config.yaml
norm_place: "pre"
learning_rate: 0.00266
weight_decay: 0.048
batch_tokens: 32768
max_seq_len: 512
Each number is 50 + 12 x the weight over the matrix's rms, rounded and kept within 0 to 99. Layers, rows and columns count from 0.

# down: layer 6 MLP down (transposed), 448x128, rms 0.118, rows 406-422, columns 0-63
# gate: layer 6 MLP gate, 448x128, rms 0.136, rows 407-422, columns 0-63
# up: layer 6 MLP up, 448x128, rms 0.139, rows 407-422, columns 0-63
down406:31 51 50 35 42 56 48 47 21 58 51 48 59 42 68 54 34 32 72 42 35 54 42 47 47 45 43 77 47 53 46 75 58 57 54 41 34 39 52 37 64 42 55 41 60 46 59 45 43 67 61 60 56 44 61 68 46 52 69 33 52 68 64 37
gate407:32 85 46 42 45 55 65 51 39 49 46 66 47 47 29 47 81 31 52 47 51 40 80 62 45 50 64 45 54 57 62 51 62 59 66 30 55 42 49 60 40 60 41 58 46 36 47 47 68 47 58 34 47 54 55 26 56 48 54 50 37 46 50 71
up407:50 36 46 56 66 48 65 38 50 52 39 51 55 74 36 50 48 47 72 41 47 59 38 65 33 53 64 47 54 57 33 38 53 46 42 84 41 30 50 50 55 30 42 73 52 52 48 39 64 46 39 63 55 50 57 60 41 42 56 39 39 56 51 59
down407:39 33 35 49 47 43 45 53 62 48 35 45 48 41 51 56 55 46 43 45 53 71 66 43 46 46 58 57 70 44 53 37 48 44 68 46 55 63 47 45 49 40 71 56 66 48 52 57 46 36 39 33 69 54 53 60 42 51 65 43 46 23 32 50
gate408:37 41 39 54 51 44 64 38 66 35 59 49 49 33 61 58 69 46 71 63 49 61 50 54 44 51 51 28 66 56 41 53 60 52 39 37 64 36 56 61 55 61 49 55 28 38 41 55 76 36 34 30 70 43 28 60 62 57 56 52 27 53 51 57
up408:64 17 58 40 60 62 56 49 65 58 41 37 37 37 62 40 57 50 45 64 61 48 64 60 59 73 43 41 35 35 49 62 60 44 62 56 38 28 47 63 62 58 73 54 57 52 51 52 30 47 35 45 54 80 37 72 56 48 52 45 39 64 40 47
down408:29 57 44 63 56 53 53 47 51 33 60 61 41 45 32 60 56 44 58 34 49 45 51 62 46 55 52 51 58 44 36 61 40 58 50 45 52 58 65 54 72 61 54 50 23 44 59 56 54 52 53 47 63 36 13 71 61 47 47 45 36 55 33 65
gate409:43 59 55 35 40 68 50 40 54 47 52 74 70 53 54 35 53 72 78 71 42 49 33 45 49 38 73 25 48 49 41 36 41 52 33 50 72 62 61 56 40 35 56 39 53 44 57 51 50 21 61 38 59 51 55 52 51 44 80 59 49 52 45 48
up409:46 55 46 40 45 29 61 57 50 54 44 43 50 27 49 39 74 51 53 62 39 55 53 69 44 61 36 51 52 62 59 63 69 43 65 42 44 56 62 43 49 39 68 47 53 66 39 49 47 63 32 36 64 46 49 55 68 54 48 39 51 48 53 46
down409:52 40 43 66 44 68 55 58 48 64 50 47 44 48 36 45 52 56 35 68 54 41 47 55 63 55 61 48 92 48 46 55 57 46 43 65 55 52 58 29 37 40 63 52 58 40 33 56 60 64 27 59 58 49 47 38 53 52 49 51 41 46 52 63
gate410:56 69 48 50 45 31 39 50 68 28 49 69 46 34 53 51 35 51 55 51 38 47 68 56 60 46 74 59 51 63 45 56 73 27 48 44 58 34 59 22 57 54 55 29 51 32 61 58 65 58 59 28 61 50 47 39 61 36 53 47 75 44 52 50
up410:47 43 15 60 33 76 59 39 64 70 41 52 46 55 36 39 40 63 59 67 68 36 57 47 42 68 53 53 54 60 40 51 53 56 37 52 43 25 43 45 60 56 51 37 36 20 54 57 47 55 43 40 57 56 43 49 70 57 54 42 37 41 39 59
down410:51 47 44 57 51 78 49 48 66 68 35 42 57 50 44 48 50 54 47 45 49 36 77 38 52 39 48 43 69 40 54 34 33 56 59 40 48 30 61 48 40 50 19 47 40 65 46 38 43 57 43 47 59 39 57 70 56 47 65 47 46 56 39 76
gate411:67 62 63 54 52 44 51 29 42 51 29 51 41 34 37 62 55 51 69 53 55 47 75 68 60 61 58 57 57 72 45 46 44 37 76 34 62 65 53 41 57 53 30 40 35 27 42 49 51 41 57 55 42 47 49 21 56 77 75 49 50 62 59 82
up411:65 47 62 67 53 19 31 52 43 56 52 40 59 51 43 49 52 62 57 46 60 50 33 64 68 33 49 64 45 55 50 49 47 47 59 53 62 47 70 28 37 19 58 58 34 29 65 49 56 38 35 56 60 58 55 47 54 66 54 57 32 54 50 31
down411:53 33 26 63 43 45 48 47 56 52 39 65 61 51 50 35 54 46 27 56 53 26 38 41 67 39 46 54 42 68 33 51 22 62 47 54 50 43 49 69 51 53 52 59 46 37 27 42 52 32 53 62 52 52 61 76 57 48 62 39 42 42 41 42
gate412:61 71 53 47 36 32 60 42 56 51 42 52 67 44 48 47 53 59 50 36 61 42 49 21 34 47 40 43 61 59 40 30 25 69 37 48 45 56 60 63 47 45 50 52 45 30 46 45 45 53 55 38 56 41 48 23 50 78 36 51 36 46 52 79
up412:35 60 51 37 55 64 56 72 45 54 57 33 39 59 51 56 33 51 49 58 44 28 37 59 61 35 44 57 55 41 55 43 56 48 69 32 38 63 39 12 58 52 38 62 34 51 37 40 54 47 53 42 68 42 39 69 55 44 67 58 45 45 49 39
down412:31 62 39 61 42 51 42 57 51 50 60 44 37 52 43 52 14 49 54 38 54 50 53 51 55 67 58 34 71 50 48 50 63 58 53 37 49 63 59 49 42 50 59 54 46 38 28 32 46 68 67 70 64 46 34 57 49 65 53 45 59 39 21 75
gate413:67 51 52 55 36 53 41 72 41 57 68 50 58 41 59 47 57 43 50 44 48 61 43 46 58 56 40 52 66 48 43 45 67 45 51 42 60 71 57 43 63 41 39 55 31 36 55 32 35 38 22 40 55 09 36 59 60 49 61 55 53 49 57 51
up413:53 48 53 53 41 50 39 61 30 52 40 48 68 41 49 50 55 47 55 62 35 46 38 57 51 57 35 46 44 44 59 63 52 31 50 43 47 56 55 52 55 35 45 62 39 39 60 52 45 53 49 42 56 43 59 54 29 49 69 44 52 63 51 35
down413:54 49 33 57 49 58 45 25 41 70 45 42 50 45 77 41 37 59 45 50 40 30 42 47 51 40 43 48 59 43 51 54 57 37 50 46 46 52 55 43 52 37 49 57 43 50 56 56 54 37 41 45 47 54 61 45 42 62 48 61 55 38 54 47
gate414:55 50 29 59 69 53 46 50 59 48 56 59 43 47 46 36 44 50 67 30 59 61 32 44 70 51 63 59 56 50 30 33 57 41 52 64 60 43 49 42 42 53 38 43 46 41 37 70 23 40 51 74 34 36 39 51 52 51 37 47 68 30 53 69
up414:62 64 39 58 41 54 44 37 53 27 46 55 52 47 36 65 42 52 49 44 51 58 42 44 48 50 51 43 53 42 28 40 41 56 28 59 43 30 59 76 45 68 57 42 65 67 38 45 44 49 60 48 47 58 60 51 62 52 27 53 34 43 53 49
down414:42 57 70 42 37 64 66 37 39 43 45 63 54 55 38 53 52 69 43 68 42 72 42 49 59 48 47 46 39 39 26 56 57 45 52 50 35 73 58 49 38 38 49 77 48 69 33 46 46 56 63 48 71 51 71 55 24 46 46 74 57 41 55 46
gate415:65 58 50 50 54 43 54 35 54 27 35 56 26 50 65 59 58 32 49 46 14 57 40 42 52 54 49 56 52 53 65 44 44 28 29 41 57 56 40 31 31 72 24 54 44 27 53 56 50 36 56 47 75 34 54 65 58 42 69 50 60 50 51 52
up415:51 44 40 44 43 40 36 54 65 50 51 55 54 36 49 42 35 54 32 37 65 33 65 59 71 48 33 45 53 57 36 43 36 51 43 30 59 46 32 54 62 63 58 35 52 45 44 59 50 32 56 54 76 49 29 60 55 49 42 59 34 63 79 56
down415:56 46 69 62 35 56 60 52 64 41 68 49 65 70 62 42 57 66 40 53 81 54 64 67 38 45 55 42 46 41 68 48 45 29 63 36 49 43 47 64 50 34 55 40 64 55 62 22 56 60 53 50 49 57 64 26 52 65 40 54 54 29 41 58
gate416:58 41 55 29 27 33 32 64 77 45 55 52 40 41 60 34 55 53 48 41 53 70 62 70 57 37 48 22 57 66 31 49 50 51 50 43 65 66 47 55 50 53 37 45 33 50 39 44 34 38 43 62 53 35 28 44 46 59 48 45 35 52 43 44
up416:65 52 64 54 53 55 57 70 68 46 56 51 37 41 48 47 49 49 40 50 53 67 56 53 51 31 58 59 45 50 25 52 49 62 65 53 54 56 72 45 65 36 51 52 54 46 35 31 49 34 43 61 49 51 33 42 43 58 60 51 61 60 47 49
down416:58 30 57 50 49 41 55 50 62 52 52 51 69 57 61 44 56 48 56 28 57 60 42 52 38 52 11 27 40 63 36 44 44 62 63 68 53 34 39 53 55 43 57 62 33 69 65 71 31 57 38 59 56 41 64 61 50 17 41 58 54 51 42 71
gate417:50 59 56 65 68 50 71 36 77 29 42 64 52 44 58 40 83 27 52 37 56 73 51 43 49 68 50 45 61 57 46 34 31 62 36 41 66 44 41 32 55 66 54 44 28 47 78 43 41 42 33 69 39 43 58 58 65 41 32 51 42 50 35 54
up417:58 69 76 44 66 56 47 50 47 62 31 44 45 21 64 43 51 53 51 65 58 40 62 60 38 45 48 49 44 39 64 67 63 65 36 46 56 45 57 62 45 38 58 74 67 24 48 52 40 41 51 51 63 38 55 44 62 55 45 63 41 69 46 54
down417:45 54 40 53 69 47 74 48 30 58 41 27 40 17 38 51 36 37 55 53 56 47 49 48 48 63 43 41 82 44 72 57 55 72 62 57 60 42 39 46 40 36 47 51 59 54 29 49 32 70 50 52 23 52 46 49 69 50 46 61 43 68 60 61
gate418:59 69 35 49 43 45 61 30 76 35 53 41 52 29 71 49 58 49 48 34 20 36 47 52 45 25 55 41 60 33 38 57 71 38 48 43 79 48 64 54 58 56 39 38 60 31 39 67 52 43 56 57 39 58 37 42 45 34 63 61 56 55 59 52
up418:57 73 57 40 52 60 59 76 55 59 66 68 41 46 40 68 40 53 58 49 64 54 59 24 35 59 36 47 49 59 34 44 42 69 48 53 35 54 48 64 49 67 53 54 30 69 37 39 39 41 62 43 57 37 63 37 45 65 67 60 42 29 45 53
down418:53 39 45 42 78 51 65 72 34 57 47 37 44 31 50 45 63 39 54 73 46 49 33 75 33 55 50 63 45 37 60 44 51 39 34 51 79 32 50 47 45 45 57 48 42 54 62 65 48 32 60 40 37 50 62 36 42 49 60 73 50 42 71 32
gate419:65 53 58 54 46 36 50 60 55 46 38 57 44 57 54 54 44 34 47 48 47 69 53 54 49 60 50 62 55 66 31 32 53 64 35 32 60 58 31 37 37 60 38 40 53 52 36 47 39 39 48 39 57 40 31 54 58 41 63 40 67 63 58 61
up419:48 46 50 43 44 45 62 65 70 39 48 48 43 49 62 35 34 49 42 61 62 39 63 44 43 52 31 51 54 45 65 65 35 62 54 68 51 56 49 45 74 48 65 48 49 31 44 38 37 46 50 55 49 51 48 62 39 27 50 66 39 48 33 46
down419:51 35 38 61 55 32 60 53 44 65 46 44 51 69 38 63 33 46 47 41 53 36 54 46 47 62 56 61 86 55 37 53 47 58 49 48 48 48 35 29 33 35 42 54 67 40 26 57 58 42 51 53 63 64 52 54 48 48 34 24 41 43 44 44
gate420:34 42 40 48 43 27 42 46 55 49 50 73 69 53 60 61 64 54 54 41 18 51 32 25 59 55 79 50 60 60 45 39 55 50 55 16 44 66 57 40 53 55 55 15 48 50 35 58 42 41 40 37 70 50 37 67 53 65 34 26 52 58 67 71
up420:43 23 50 26 59 65 58 74 62 78 43 56 68 38 56 33 38 72 63 44 42 34 22 38 62 33 37 47 46 53 44 48 30 53 45 52 48 59 59 60 48 58 54 34 32 78 41 58 45 38 65 45 31 41 58 69 38 68 39 38 60 38 68 56
down420:39 54 36 31 52 75 46 37 41 80 56 58 51 35 53 37 50 47 40 49 32 13 37 56 52 40 39 46 73 58 74 58 63 53 50 53 51 37 42 41 50 41 52 31 47 44 37 67 51 68 27 52 38 55 22 51 53 27 41 45 48 52 26 57
gate421:54 55 51 74 51 54 58 64 65 62 54 52 31 32 67 60 52 33 74 23 49 86 44 56 57 54 59 59 54 52 52 51 58 42 43 29 59 58 50 55 51 57 57 57 45 55 65 51 30 40 27 57 41 40 51 48 65 46 68 53 41 64 51 39
up421:47 48 48 51 41 50 71 38 74 60 56 62 48 41 62 43 48 39 53 28 43 47 44 39 47 43 42 55 44 56 52 36 57 40 39 64 54 55 54 69 59 41 53 48 57 38 58 43 49 52 24 57 62 35 27 53 62 47 61 69 49 45 48 53
down421:82 54 37 56 55 43 37 63 64 52 55 56 40 54 67 57 43 82 45 48 40 66 32 38 46 59 28 61 32 57 56 50 52 33 45 45 31 58 37 26 45 44 63 46 47 39 71 40 36 51 46 58 69 68 45 48 63 42 71 75 34 61 59 52
gate422:49 52 23 52 59 61 74 57 58 43 62 55 58 39 58 46 47 38 29 46 45 75 38 57 49 65 33 52 58 60 38 47 39 50 31 32 54 57 44 56 56 50 49 29 45 36 66 44 34 56 52 40 50 56 56 40 43 23 38 49 71 50 41 42
up422:39 68 36 41 43 51 63 60 53 35 20 51 60 71 41 58 43 46 35 55 53 54 53 46 52 54 46 65 51 44 53 41 40 60 62 53 44 33 28 38 50 47 51 39 60 36 60 39 44 51 55 54 53 62 45 57 41 51 36 49 44 76 36 59
down422:34 41 29 63 62 53 39 48 53 46 58 39 66 48 60 54 58 64 18 29 51 63 62 47 55 65 57 35 74 58 48 63 31 53 45 38 44 74 39 40 41 47 51 47 44 43 44 60 36 39 45 54 50 52 47 42 58 39 33 63 48 29 49 58